From a checkpoint of a small transformer trained on Wikipedia: 102M parameters, untied embeddings.
Each number is 128 + 32 x the weight over its row's rms, rounded and kept within 0 to 255. Layers, rows and columns count from 0. Numbers have three digits each. The size before them is the row's rms in percent of the matrix's.

# layer 4 MLP up, 2048x768, rms 0.0289, rows 1023-1071, columns 384-479
093:131147157122161080148146123109085166137172100132100078146078117054090122097087118090149124163138168115142099144104150125110120174102162026194115176156137072085167105168147130149106157215179094161113093056104116130107143072145124135138124140152096092129093160096132159150177157158158175124
096:136075145136098125136144085127128126137126120153116102109123177073118073105103134092112082132155120118048088063110168200150126139153133157182146181136116128115156107098106137116104169159127102150093103155110136153122114160140111136175095126075102146082098089141144136095106127195106160123
098:164165112095145151171151147161112073132138189085160133174123119112126115110126073104188113070107115126146093073128144187151115081113106114172169133150162142131132116100174191120144119163107108121127112104114104092155136152150095075137071131148144107136135097165156130127118075130119123090
096:138112108131170113137156165079167141115131092145109179157130120168061096089206136136092192138177155138084144083100045128075153115124080116154134093138139149107114099146074096149139194083114140108136077134168134114044135076124114103121132153044085112147107160096108149104176100111134103135
099:156121189121108165124140088094102125116118107102146123124147096099145100132171104109159094123170104138134109109111164117117145147111115100146127136127154154166146129114087126074102113088129113120087130115166117090109150114126097142081137196163151096156176156110097129120157083197112143118
099:123176113169217152184136102147112144107161119097146123128109177163098170139115171104094132123134110098146168049157108085147150150154142160188089132126161136112126147116133169032149098144092174113142182155166144118078167109106115096189111140158085111157163167145080149083144151074125128096
095:137118142133144145117116126147118106158130115174096148083124154118116175138162090135166143173044118193096135182133082108121105103134147109153125142119149115140135132139155176204069112125147127111127146151109171084136125157139144111130194139127106125123146127084101120103137155153086098108
093:129147078160133148114074168122114089132134122079174070093177143114126080135161149135065085094169110126086149151143129135083133174162149129138143150118097096134186167131157179103090128118138133111136171114103153154140184082114178176131134103169132123114121106153054152129125163161128097125
100:144123085057132057163174179114119106145174100138146115177044145124155130242133127139169112129139068180132090128131112209107094059065135178092124110112132078084098104083118134115193093103138140122137133117172114137092178145092129103124141113147056177147075072102109142046103136101100153156
097:087132132167083134146121131155108093090118106142155089093102195128102101075137136068155111145131137146094128130155151119102120095117104110038126180153118127100095081169147225147175178079191115159185180150133141150153147112096129117089103139138184106097197152110142157108129077139129097125
098:050170170083134151165148040105091112069124151107147114116097124212123148107106148118192121139177123214144141056123086128158090140051133151137164167119142177149161116103109161136113067103177158124140140135085096099076171124128095141171125131116137144121152127116139126144120131130113123153
097:114131070134049121130106106164149092139121182092099131116120152087071097111083095155149141136132045117143100154101146154104192112104176170114127128122162132133073130164112130084085137072146177084131177079118141120116169143186156143140130107101192111142109078121151079093125119134190131142
094:135112050120118174092131153144085147141150148124117121159146048165143154144168122121133096095124109173193151091127075149146133133134181169115148063162175194134145111109140140130106116125071086156109098128088039087151175161109124116101149190115166150165137097097160114080139109115177142131
100:133138174137090114121108129163136158113140124138136139139118114171095160118118144111133122147113143085166061152138146142083098143110115088154107107051109092123175108116070103185073117148206109063082099127106137120140119102170115137153093216125139174234111209125168097137069119080138140069
099:121120178142157129132214102156107225225105068161172131167135134146162098112164138052120136155151103110123119113093107128130096114111161072154153139146142144082124128140153127144151155148098124078107135115109118138133138122152158180144137122097179086125095133105138084154182111116136143173
102:136123195148114173077096098177135148125160121150185117148128057074212182138115130101117146129097165142192152188141163123131199080163122100146105102137136154190143116176118157096182120113093055109070157124091132143112139122120097115140137174131063100087187140104133148113138117187139124156
101:178153117089107126089141125117201108101153084147147141106119097115067142135168098147122141061116111151097111131121053120057126147191073127152102147151102129095137124116139111097129204127122145112147191090130094158050127142161119127124183131073126195120148148069120081154129066178138143124
098:200123086117150084103150148145167154139117085138098161148140156107088135174184103222047168146135127093127190119095130147141150171142156063148097168166167132137119096132018160096113148141126121097146125130069134116086130132078090111172123152140174151133140137115042119145076102120078128148
099:127131175099067147187089139133144129161144104142101143152075043104145143136125147101099089121198160096089129154155126073083073088148125110138152165168087113089143147077134041109123130134144115115131107153132106153117064128149117074097161149112129092128081128161181164182118166158215102135
098:082162100156185184115165090108166168048053117110138139075157185115050113071150130095097125112124116178126085168176163104131114141130155175143126143083143177109111092151102145111158213164080079100114140129108136093154093158147151155121117084132140140137142178112202139114122130101099148176
100:179144155074130097104112095133112068076213094172148111130143092137132107161115135134125109141083147122107107134104189077151116123122118196141176122102172140199135113122168151109132132071131130150125120112145080164091188102154158083138125172157139128154115060111175110134170140080121141131
097:101136135144138087094083145167177144081153201122125078089155097123157082147118197148132153066151123140153086183128165126146121105156091173080143134166198151131090175147139101108093141106132104120155091153141099137096088144102101166126127144118113146132106109138086111139209168107123133136
099:093159131098110154112170113136105129139105129104166161059158204115109119135141137051114147106094155140148154126174122147087125097172170110177093056055180113159095130109164091141097090087150134094085061174197118138100079102104163168113126095159122154133159090123085164189128167128100123183
096:110078102149058146089094136119124104148122111144154131169146174170158123092136119146161170126063034176157104135130151115128136056098087189127108090141121120170142106137121114126093168062112094139097169148100104065147075121160126137154115136197132118148147141098183127142166147110131138105
099:107088168135068095123116166157142166140150158206103173161151082106123192139137080153190054145080195138099154092119179081162136138149035120097104174092047143131084112146138100073124125105156163136172093102089086121094091104153135173182152153161133151139092130095154132157151136111176113061
101:150112146144159080160108141120114159086118085084131155212146167196108165151138130101090184099082161206119078118105140133130108138079135122127138165104142171094184060066153188158102123105080097127057131056115114117113139154129160108127142161112118115107151133110114130108119124129134180077
095:114115129094133107179123190118106159090160160157164104125088151118105127127154088155093082115150161129134077063106138159123083142144130146118168087141115127129105147152142093152158137124119097146169137120063135141163130162176101091128176186112115145125198104197090113106070160104100118145
105:161142120094128071103125088154155066190123120189138191101106160136054192127087153176167097084119126129109147154150158107156169134157114136186139068184113138137066143108147125127083136075123160192141172077134164180083142192156097163132153103093129139085100136113158160168132171116097116107
098:137129215146144169082116110106126182103113139133066066158107122100151165143195109121101089158075152141126149125112101151133152083143121145118136187069110112159158120199127138156152101120128093130100104121135137109138132153098169080113102142163158123139065145115118146117133128205075108123
098:106159121100124127122117093117090116215133108050100162104134099122133149137102108089132089073100162105155208150114141133114184120095153098169128135119123113093099190088123141088123134120158130109131125059146104153179139164126122135095109137153096164082156054091160092119151156112151147113
100:154180080152181158154141155100136209084118116087162120070153134166127100146126141147099223120115110110195127088104109121161116180140151123173125144091120169099113142110144185143120133097123118106121129139152147106111010116113138133132114072083149133094157123148139152088108098076107157190
102:181113113105068091100124110124116124103147084094173176122159093119102144148107142164101095101153122145118103163079167103046155128115130099116191128142123075103144123069117130112128057134118164083146104114123110087143116053100127156084137185138194118133161068135181165160121155108176116140
103:122127105154092158199200147122115136144204121180137103129136063132141123119180138162128101139115141162151098110157088164110118146081116126092108128114085137089133124100157090158139110126168181113149105120133114176139144130170140134095166096185095138160156094124150153152139104148140109190
098:139096117161149104110144182094122140118200126105172145101119128196091094120100176124191156153103139110108140115190089096153123144120134138152160111189119169126105067131176170145101137086168068182123120090108111137098111081138140121109086088154169172119144130145135081078145075117091147106
099:062104106161159154159096079104075173136140065113129082150117156124133119131135100128142095122088134122134103106103149143127106137103204183152192099165149177197115160129152166126161143150157171140134147112133089098082103142150151100140057054131123096096127148128163098113120131130164125146
103:128175098111093161066115161125063112179125095093125115103064050152088122095167176119171106142174144136088122118159157166180119122031120167099150158082174139127073172118123139148152147075212148100137122111151110100084158127126133138131168166155178103190182141098192139109106129173078142165
099:135115141137106155096157126120131137182166171105152102119079159168086141151121088148056083141099122174105168148086129117083104118169152097142095131164151205215106116140134124089122104124125136109200094134105127189140120145121142124058174159138140133075135127122176161070158103129126154129
098:147096122144110060091097098092116140150196138137176092123119119148178145168083143116206116118187094138124123167134136149096135183110143123142143132186158114144154146130088119157077133130107187126134167053097124113100098184138072095147186106146142160157153138093156195107152114129193130131
101:139173082114106137131126106176142148068118127143079129116089104167113145069139070062142179104099109107174081160082107167115119126099129080156115129155143069167093107107129116113064142151099126120116128119081122078078181157119162132128103068150098149129105096132170035104121136115152101160
111:166111173153112075126098135164150116112113148142132123090138154124121107099123118098063098056123136156140134089078118127104132117193133133085141131147154144118130145128136122123176142145126140123135134191117130120110106104127125109101210108161152157142114097126177170131099158114132097144
099:125111120121111244153114157113136103117082136175072095112145143099119106131124103110125141099126093189107148127180099200123087153142105136124087149050108123128182160131125187062124130141104119166126050146130179104155098170099111171030116152165142086113127136186144147068107177106027142112
098:157170148172144118130106162148176179161158070138173062142044130098129135138118143058187118100133184118133127044145143108108165083108162082096053196139134163129103112095106180080042122075114140109153175143150100164185090116134140070147176110064105105147175102106158081140123124162121087089
098:107109189141120119057130095178094115130107138145122120146087108051099148075135149137146120104100136093098069154101157137120082151175131092076086166146154100127073171094072194096137164141140150172114170094131145119107063105108149162108147119063149128156108094014122119152098147132104138136
103:104091183059117201128104118115114088075126164054148124170121160148131085156119191095098119183145122080177104154161142104113053116138190149097187084134102096096150079156129119117128144156126143099109135132124183150129159116122137135096104134123052086147106137106090107227159120117134130152
099:115117122159089147156145054113096165105100103043113050068146119078163173123084102154124148122194138218056136088127074151120177095056090131157157116202134115155103165108100083166097111098186137136173134153088104137063117170110109133170164125162141097107140137109135105114105120151146132148
097:167139104105142140075136137115178106137156115134122114126123140108140160101116097105119083180104116150141129102110106097154129186143110125118117144146066127103106086156101130199165100119101144153111131175140170097120163133135075091095127153157183140155137167098058134110150111129090109118
098:145146065122145204159129137114121165136159118146175096147173139196165172143105102127153120132174170179097086128154122116174117227129161126145172097120109187125195173166115130114151083149117120120121135141176147137102149084151139080052160083124141127135145133189169116123096133046139085129
099:101166165137103097145122104146084126148109151163090083135185190103195176096089120136148103073131097154153116071144081140099079087120106091127145052168108129100146144063160161092113145070125155103167164127148131126124158140125100113133095127081106093084078148152110150127099103130117155138
097:080177083106094132117142110072140121123108154073173159145121099129107128101127090100167121124119133189120077133153073097181157101123105123118101061110150120119118093119091124141127132106126109175172058143151136174091178082113170152097190115169191090177162144094129114104164185152107125161
# layer 4 MLP down (transposed), 2048x768, rms 0.0246, rows 1023-1070, columns 384-479
093:109075128106130135111057095193090066113155121163102107136185155180158164142167161141145115120107154156131206110143108146136134087150111196098130151152095115148156173164145072124110099118164140141139209115110075116146151178182158136073151080161106095100173060118096109110093150178132086179
098:137132155137135110139130133106129111151120119125152130137077129109077143162106126120153059139122073238120110163096108118130183085153087154018114140125115208159141126132133173093153147133099206095131115099123103108113108102128116141093083138139117140102094133073092145142140105096147107178
099:136107067080132156147105098136127093133138124089099086096084120162188171082102121134145128120106114164142120057123156115174081173134146064118128144097031137133181150170149091065119117184127073112089121129152154148152161131196111163112123097085114101174112078143115115135135125155156136110
099:106151114170096119162146112155142161117149081133089110114160154114146137129159140147138126145125162155136148157127116146122130087116152138127088073145125131149149185137120170117147218172122159198131105176067157130179160103135082059124099095151155188134093188143114151103127155184093133133
097:107109063163158116170140148127108083171132091133186140182104111129123127180080209140200107131101119141140126148146155087106237078147100171137107124120127100178100176132157081162171128126155097111076177137138121163162090161079136086100171125099153129113062174067112045101102144154093168173
099:114149141110119147175040107081167104118099178157122162132142090110117113154101119133109105119104071132140145168107149206104101085140078125092119142166220128106166135145111175167106118128143155136196135087123082128151114075122131105121093116165118180103077088135146098114154079136061123140
095:108142196131174163122093104164117160089138146138113116111128123062075199132156114182100170099063099144132145116157089163124116139175149146176221117119110142092064135146132167126134099130056136124100096112150120127096146096092133074128167130157143179132114086170110097116166130129116180063
094:123119156130122135115172103107126185173088133093094183098072083119058163125168100124148121178161139104105136131087134094161134130112222172098119041102098071102196121140157127133161196155101136175141123155164121092148118177121129108084153134101113146154180150103145129119098144119088124146
103:130118174176112111089127110114127112110141159118077099103061168148160092121128141157105097079109113145145130101109116173090124103130113118076151091118117117144159112167180163067125190163072083115109096096144114062141123149085172160106120151161169168100130181147130171142129172163157126169
098:123164090152083191172130132164121016135131121134112160102100176168142099112091184159137227110162194126129092139081090159137115129113140076152147198097122139144185159115081134159094128089118084125146121137122085107127118091118135148088121073123147119125124116133154105088134129148156095186
100:147141190135136095139102097132127129070153133155157168128120134153154086134121118111146126170126153146131111148082094193121146103154164167119141131074166095122147169153133110136204123135148111107099136167088133163152144110193130179124109125143105125101150173088127101097139170152115151093
097:159119179133181149129139127116127162138100133199098121118077140134115058108122162112117151071156169209143125094168114144092098167143098135103099083170118160122093148072079065158124138113169108125135113160114111138142065121106130159151130102120105116111173108114131119133123180178113168195
094:106176146134088096176129127164110116066126117162112060169138121139137119165143116074106172137099130108121127199098085090131162185180073119135107181123175064134122131141105079072127124135180148118134165112126177162144153116154121141149162104101145132106133140086103106170167102117145122087
097:138181100141147087103141164086077116168167143152147115126145139088179164077071179137109132123140136135060089193145141139176115101129118083143111148101127180164128093071166124120146136121117099156117184114137110107098093134114179098130116154100140127069119115077107122120133201140160069154
101:099108159137182151177124135228092048155173072131181116111089095078118109113062076095122154148084138170123079158116126141075119136134147152114098113074148131129147123135167080100144074131153131116131129118048120167165136125139178124112089110081091114126089133149134114112073144093115162065
100:105140117130159099121109101087171119109136121122171127071101155134115119111145094128153136125086106088135120161133153117122180100118088118115060158106105116077113081139157174049120110117086142120137091120176137135098114159106135150134102149158118185109153123129135155125128134138108172124
101:178181134090065139068167120162159193151121106162079080078088114117117113130132077142163130210092132097088092105134155109114202117125144193110118142123117146111087155167116168092075100141128081198132145093154122153122155123097140149114085152056127086144115125108079140128138142131092103131
098:091146147150109151128218110139158078156044098164118133120080155163081107110105146193135083128150123078139119118135180165070104099106167095134152110123130091179145106117074151164160126145099096169154137146121121076143128070125105130095093082118108152071179117144132090160093120118150085119
100:120180131158109098129114102125109128149122119088103094058110114107110055078110158109168134174185145042113139115152148134169127139111104089160142098148099098108109157132135096184152128092138114149139082127177084074163108114149170158142092163200139145108149165103118159096143114176101052124
099:071072167119154132161174123135163126067147192161154100096148159175119085120135076155118120171102137137107104119127134110074079170160123199105120057186146140111142122090102140100109142134151082141111086063121133097044181169172144140072105092118090187153147148165083143133130143117136139146
099:149132144101090083106143085114094027115070129130124125127123116143144144178139130166122109176185086142146076093121154126065094147131111142091108061138158170180102078143144109102089147188115137171119131151135136113134150120126129091086183140133111130113166073147187154142131145116157126102
095:168130108185126134106145133115076168113158185117166155139192083103095153114102170101075088163159125178092091106152055157113113172081143145080095167154133121158158170120117125156097132163196135145075161069117102138184157093161092143147229165135098133110146108178152109156124098148121186162
102:109153169116117170102193096131168116099121046154077142173090170148168143130114106156144161094156147116146174146121132103126158136143117133143111120089100089098119050176231116142152147111210135119067114133161186103137131129178164133144141180121079089140135097160109138155193140113111137121
099:135110139082127132149128132127140142155164221122125103182144136126139114139094104112142099140143119110093149111110205158121133132144136128140142101110104134108136144127128098149141129130120123135111082148146136105117192082122116162123077180082153111075113106169070122182147160106097120129
098:113090091092136105145111107132160082119059093109152098078066138152085137142213183106070149159161126164121152082178079130097094196129205097101159131140119123130169160091121133125142137144186124081111158147104123146083148129068107106114138158125145163136134105121128168104123151165102133147
097:128152121133139115114117118066164123127137090201106110136152185130099103217049140058083111123082159127094115105138106121080156170079180053094146107118092161143095126173091160081096153139109091140083192144114150146085198121124108177176186107098101167088130088139168168157156143119166125160
093:110169103161168125117146070169148133130114183101192144152164119141109093108139160087132104146078120132125130178211113135114174204099105082127113164174093141097120131101128122175138124135111122112063176130152133089121158126073057131140094116183178064123128162126204095189079109197181101125
103:165133158128217107209120177140152070102109079166146112108151190201097125178169148117132143099059147127106149142116189140142129139099107133142162082168094071207106100118163161163118109092146120182069158134153163109125087122109059123122109106135146154126185173090091135142110123165104071113
099:139183151167117154128110101115122145136127100125121241123136102083152141152067180106075105140124149126155091142132072089156136093098157144126149174085093113125112102150140079121168091114075113134134151099143105118203110156148143110138150065123149157087133127130116140153159104227179076126
095:173168162165100134126079099120122136086102086132151097106138116124134134189098137180128115144129133125159125119137095113199119109213141202049161123116113086143142096103177123106138078184186111097125130112183123120140143135124136101126097097133148112083121142154077106112137175106077141137
101:153138174067139131167143118118104165128162142179145126137097090101073142139132162119177043141100110116182150118122143101156108130154153137137161107100171144075114121103149113144168110138124129178098075109135115108161148080119156109155102177135104112149177132152113122118155139124086149169
099:155142065140170074149086108157050063140203136121176148063162103165102095131119081173137089129089173126159120195118159170142098113097061130116154115144082114092072148128107165047095119154137174143157131095141108142153134127157096123102072186150093153172144115111138104135142134097139082139
104:153133108157077144181123145105130186117227119136120157113121146160145048077118130124129085128131096132118130107117101116102106105113103111095138094140110158139142040130084141153128150148089149055140165087126105157107165139139139167151157136106128089178082126134104104129200109185161128085
098:118109177149140168125118153139152151121143103111148104133102135149075132088131186114145118102169079150102167093159151132078140137171153146095106170134180109088095148145142110183101129103174109121070135126088136136081133099115194171116122224126130125103120149131120099140155138119138082135
099:135120146083153139155099109116100104124097094142109087129121139090136087116180083139120116149110112102110099118095059101140135191153125153171126097172109146124112110113147137120111147177075152148128202135101131105120125063064125119178086143107116151084154194157043196114139109045194131130
099:155154163118137150221103124146158151078123107087122055172103108096143055098114167155128096095138112119138126148130130162137108107119126127179154135162153123111173161076081152097144139167065143084159110093134099130137161178109170136133057068121048101155181085155107142162185119107099189185
098:149119141143114092082154104071118097103091127162173159099144118158132090110155108158131139156141098119115137160154121119146179185146145142107150114117103161109112108107132082144122132155143078146176123107155132146210168122167126178107116205117166111116134152159185087143121122146064143115
100:118145137117078158142149115169094118204164103191095149182189172075136092131129142141129115084100110084105166172129150118115124049100115134129123134132166160142122131127106130105148099116134124172116126135174082127136121143127111155055087049146078122066138185219125105170118177128136134123
104:166095155087127136140114104153129141085184125171068174133117179086121119109186161125090098081061151126148123168150127080140160138145078089150071134104149113104113140158145106126146116093183137112130138144127125056113130061123119165101149157140112072133111156163177090142133168069109110080
105:151121124204137106169112093137117128104137103128113143163155120148173142135133143141139125109101156119080119107108127099138136196218134142093147135111124125118141091157212141097175122143127142092120084155167095135074114108111149116103156137146106167156105155079138159136113154118073129160
099:137139090194122104101136157166065169123127118103127137125124121150154187213103171140122208134152145118136166159069198088079150131163145137191095131070116072139166146135139094112108147141119158143095161141063148113114103123108130116106176157147097096109149140139109123086119139069128078116
098:105150130128143087081119130166182089172120075113177156099090129123095181129139160138137071146154162173157048112138121099137150223121144108115151125101157118092131134103162131133074150131137078136156146148115145137153142113126103156107144147118115142141056129166127182115096106147112131083
101:118106135125098086172130147038138185150129119056111167140093115189087148142114177121129107154102103136090141122108133123101153174206082139200116149111073142047076100154082113114102081118166057147126165151144156207098166079121071135183149151132110137129161150150110108108150149168152137092
106:147119126086145109126142099154118103106194072095144132111101116124119119112157198143103144171116138069198139024143140132169105159103107149184162083113075139159078131103145142138139131193123123152103150113105143164147136120158158083135158098130143171117150153102168137168139108141148102172
099:152132090146140094154124100093132064135136115100148149120133092121080139153114079169049147123065167085136150137131093165103143082145139126077133120105174148127174132117112187111134119189120044156110135090133180109182092157176103138156216135124083115101146096157130131129157158090139140089
100:195180162022111115161121091184115052082115109130078128160126118164176196153164186166099125143134107090113164150139095128092097115165211081090122097120128065112125111133125191137129106066115079166070116099099172083147147123132077043126134135119165158110105150150128084126132140127072095149
099:134172165185123120102134103116161129129123120153140130164135169123144141152148179136100141111160133060121153196147129080131103090042202106091207086090177117164104160128137137102110098150100161071123180159127148111139131155131104089110125129159128122159146135130074146098159157123133172146
104:123059156112126105151137117143113118095079077171111176108115149121059082094136126117186135100115144163118153131144111110105160171143117143101150091131173174121156168129154079117136122146099123147032125120126188113125125119128137186145115136051085146123097191136114115133115115100105123111
# layer 4 MLP gate, 2048x768, rms 0.0303, rows 1024-1071, columns 384-479
101:118169149140150193079087163124139097060101124169110135145163150144141154144123067145082091101113099050120170079143115154195090158163166138208191075096042121124228164113101178129099157145122076102105135185071119137143098172204109051127138137125128195138128108131117139094104136160145142105
096:100133067132107117089147179156106084059131111114204077133114170111119180093119110154159131106139140102176140092133109183167136095174073104104128128103186119093137161146159164145120125100133101141084155135106144127134103138092102129132158056133086140123107072117119174120107092071109114158
098:141157140147143128167113084089118164159083157111169083135126191129102158096054134156158077177113143116215105124071132101164188124110136114106059116184191134068119107103094143123120143140129160083141057175126066096149080112077099062145072131107128175121106118183159129105087112144142132173
097:156109155136072093093110070138126137137127120097128143169144120090082157135172067110163102189162131136192136086103106096113127124088166165090117111163060129104161071096072117106136163140127140141096123098114154101157112081105108111138130163139090107197201143147118131093180160141125119096
096:128155103051123112158117150127143181112130084126086137134164107075167149133068119056139114126171096162137138129115109148130118135134094090130119127125163215203147114148107066130114151170136128113130133138140106135148120150127163132170096120186101119068100122156099098040188154076072120109
094:127147103147098121146110143124079075113131097111140133200086188160116192054116078123125177152093128118143107108153113153178139136137130129125120159079132101078146196115078135125155235129070081165127107100142061197139147167108143081052155084067130156177163137132113129079127161101168104101
095:165177126065163156151157120137159112115129117150063170164180117091116170152125108104152124110086152139156130093137141133128127194083157134210156040088160126120175102138163106123162116097095096122153147149124149114106118112127156106100126079124172103198149148102149127134089164123130171141
101:148133101151134178151100118173148174146138116127103149129106206131144081174122078159133157106159133154145156143142017124177050100140112135114134155110156063133160119135123151061102104144134092106177169088109082134133174083153118146194077115091150180198178136141105255159142112119086096104
100:173151187099166150082138168136147109117186144123106123145141112091164110118107115146138076097142138127154158120077089109060134070181091118109082157123202104114106175107122085117174145129125130116121115181180153100151105127094147089151090123161187103180094160120141087157114099176145173152
096:135136068087109107111200164066132142058119184134171145102183125117079151194084087144124095099161163088182141115156079089110129145149099141138110129173114144094171121090168109105167192116101134153150084172173070173106085115066137128116168137144091155130117122187171155163122102086116129153
098:085157115178113146084165118124151145107091162144107085100142077102100125122115119120085093124154105115077130113109139082192128089110156193131138108144143158131121106137130089132116087165159132128132147156151164131129154169115103118105136049177156147104060107137166101103082154099177125103
094:140106116168104111078151122133123150124159136138179129117141111105138079125125121160121110076130126203157137164141150094154144098114120202122159122106189135127140128198177158117147129073099111176170124145153148110124093111070156122160129204107143087178107094159105161162189144144142122093
104:121170171126111098055127137153151080163028080210041102130116093095116122137159104136104109114146123123164101094083132172089139209120138126141162099127080115117105109207113110164131130155129135114135106146121100105113133117091130085105117070181095107144138156162133142177089109129075147101
101:140148098108100099146187162101124141142123087090143143217128144137113161114137145109110140113165068096156147117101132137131148144151131096123139108129127154124084140157145153100171154118135192123162161150184119145061122127115118117163123108188130131174113090141124181114137090112152146117
102:200107148141185111150099083144164137153128142150116171164167140094111114127138157147131132157117150101118149149145136121109115138093131176167076109111112103152111132144137186169136136120136160086091154118112171109149097166155123128076208084068084064115164197084138135118155122097139176124
099:097123147163095060156117118143138105104140101173104151127106145177111103117106181133140123110110144091156152143205107064078118115167092134092217163118156169097133115134149148113107127182185131125141084132123117132082133141176144084149189091140076095195158228181120089167149171142175109091
096:101164078155105133085071128121172067103181096145119159081124153108139127119143028123127096125154144116138150163100134211120166150162093107152071170153133153143115162100091126108092143103160116078151159149144139114143050143157163129135116095134144182180108153114156141141112086104140127116
095:138061115105139116111106154165102127027162116190112163138162160069138132185133111081115162098098115149140158108145167076144124029173122162194094141195042090136151183105116063135089197113079175112159114115147068184118138059144132077101115097150180117171051126084096144163160138094129148134
096:194139146144091116133136037131139141151108113196097138133092172084107133160146159126129131115173112180105130168094201123093137191113116158166107114121134130120159111107128090143162151098116146129117175140118167140115069179105193145107161094113076099102098123140128110127078134121148086130
101:170113090078080113124074125158099144105165123148134119185105161143122149191103125183175088093051143162108166116104172098141046153167099096170134133195090140177162087178137180070131133170141122140128151169140141121139153104152152145070167138115131186185112191126175111143121153103120119065
097:131095117078110131093140139151191206100148127107130134211136133085185098149069104093173130156128103111115148125155110148126175045158047106117105116146125063132123160112117197128159228125125162083165175086126083064100178104080145108070120159088150105143139128108060144166121154158109095188
099:167135099120111153065140155130108143149150119149079128132089170126113120084136147122095103120111112119176080100136146119142153133118129128174148110063115082133111152121096135132163144123115109147081128131194124069092109119160146176215150125113111084153127098116148171118106110154147141145
098:135136108112075070086095158093147135110163061201152098121109096106134153057051060176163089163164163118119149137140150136226132151121078152170093065119155090147134164110122145118132162127088145093140144086100144085132149151149113165132111137108104185178210101108126143148146132092106115072
095:156149098074180143194177168129126135136073074078071145137104094091079111151154122138135114109112106120128158115142113157159089110106161176152131072123126179163129102149126156162103136075141117051163123100114106113118091104102185130148110117144094086142034102139128171144162106206123112179
097:095143131116141144105116087144159135141122100150116080193139152171126107176095138169071092094100099124143123114089093179076136157149125138134101097100062140105177082093164107124097132152122120063142152116124135156138186107149162166099122121100104178065096081174118171130093107125126133110
090:146155079109115216142123138106180105197100142156107186157109050115139109125173189085114105127139149129066152122147125173107146176055084129133128154185079131145119143112107109095112087108104181098118131148080138126121158120112179130145158113100138172128163110130147166123137120125114175123
103:142185141077078165093119129121170145164110135122151113148110120152135124134210160101119145130102176099181147115147123130096105131166085127089099144049138139129144138177110143155138090147082121128069110162149114112105114138148120114097075084158091142122101168097107159142163144114158141118
094:130120075143106118104138151029128086118099092083158127077105167117125081200157119113127084122111095120120171069151111122184163141096074123112153126177159125122092211133140078163119118179139129129129157107140085184152159189152096144130130116158140142126102117189141129108117164144101159091
102:089087183177154115102130078185158125134159098162164100125159112157106057188153164146097127137150144198130173098115120111122127130222225111076137131121134131105150128094112120110167111079218046092091120099154148051086169103140123113114163052122102147091116180083065072107149173124110128116
102:123192141068123106149141120104154158121130089044143099069137162147116133138074146129150114125111150129110132109066121107166111116136098090148112120115094130115106152095110159146154111100115127095104119136112098134120133137136115121130171095106077134101106171150164166078106060123104162086
098:149102143102080179126074177107165118141111153120134162154140119124145190100192186115095148119168086159145174166166087146125141156141125222117136105136123149138158083092141121172110123131137122165124142124117117103158132117135130128093129109095151150100143129133117105087147108096197173124
101:074103087116136105109142180085156114095116101111169143118150187114127151170079140138126174130134134099126140137148139134115140141153080173157139149183085170138124168146103142096166093082114131176112079192111118136115127110146095164087117109155136148108122171134158129123111076064136172111
099:143084086159139093134164105153175167162114127130155202120155149157132155119108142170137163192121165126160134163154135158083152077140162178158066126124122071101145117078067104119145153123114099111125088123202084106123154175121128146124102110151141144134145131099146098150151068097110119154
099:134157130096149156141109172091123175177169168115140112117164131147135106150122066138132102124123170174110075063214129112190101115122149178125081125115116128124141129107182139102136141130133114109083069119168137098124095126175208119146172127077127145166102177102172166152112116095138116121
104:133119093108137159085077144109101103111122126095157176107110147138111167135171107098169071177063136127064143149113126107132140132132130147069157152118143144069178131170153117094075128115178213202094161130137089117137108151096158165102118151107136165141180171071100145134104157184176118141
105:130169111145088139093100137105126129108208181143134126132125113119131099148082099180067108132155103119042161148108053137133042150150156121144133097108132115165124148117116129151141130116175154034104144123245171119125111141153130109086113080138151166138116150109062110104147127134155085123
098:106064127105127119086121112175102109143112161166110099104172108137029193111089114118128085170115220096122127154177093145161098049112072132107116121176133143057051108146122095110128160108141098107117090109121096124164078128077130137060131170074145188184078138118176129165138140167136112147
100:154127109122127130076146157179141134081122083111094159173116151060160166200129133214147174110054184155144140167210163085107148116136094098166131167163127167134190149164104086172153130111116096144080088131114136180157148121149087108157184141147087114103114128129130154174093150080118093100
106:178162143120146165140149111105152121124165189143136108215154105125060214142191112112112158156085177123149127123234122074108160212125174156130109145132105142112111140106136129109119109138047171153130089076104079119142132136121084150137106157091145100192089129160105086155158102137079141108
099:103088137117049040134170149121152142099179119083165087136098125137147105104089144140179085098086144133139158118140125111123165132116149141108106109100121160116158130145164164158110127177099139097105127110063136083173030091145080075157130139174169101102122112168127133137104115072200126174
095:165104174122116138137173157089075184128163110144135116059166087080061171113132115142138114111124111094107116129142178117163121106154080160113188107120094080106128097136090147138099079166096123151104128085098108138167122106130110095125148144142138125096178097142110073117150180131133136142
099:132103141135110162160091119178158086074142135135104101102155143147186099165121118176091112108134182172117158173115129140137076098113138144164083158139151134121161114090134122135119147140116162139075130113114153147121108109182153139063155112152182175187140169126170101166125154156176121073
101:168149119108176153187130156168108081141175175173132128142054076114168137079174166185116132141125094109136067150195106141152117113192080094135139131105156126089122125150082152153121104086151129153168104122103113112113091147111091110143139206135111123163197160120126157172158121180165164116
104:161141158115126116097080121085185088156125140120099126148113115163162110194114115149133100133163093107150194140108132150133130161143097154094209108073115175162064106157081109120144124101129140103114117133142128170144137142136114096195141097179187137158099176095132188108098150191129123102
101:213140173173125191091103096107161131141157072190115130157181184169116124105156073133150150111106119165123139189114142102114161143170133095131130151144112125128121120104160123137084112093089145132141074152167131153124112116132081146087170133107146050156199151151183136122099185030115146129
099:135153137123105111123086145079163134074112052104149118137131175105169073128107122136129048074081073118187177086128140047083121152153137132122142148119142096122131135115166165113130132149203148045063210107157146180162146102163146179113111183095125166133112164130084141099139191132150169061
102:110152133152173110123199166064108138131114085130148155146126124062083133176112143146137160087098162161162103131143184130164122170161130110183090144134147147099150133144087141147123154075138164100094055106164113151112090172143140157098112045145118189162133110153127087205122110130177107175
095:152125196132139122073072115100133113086155149127116127139113151107083141096145105120117192131140201170140170169189145096108121173140112138060119159142128127168109116123172174099152107191152180104127206137102081111127061129146101120169115167127108199125083151073135159153162162180153150093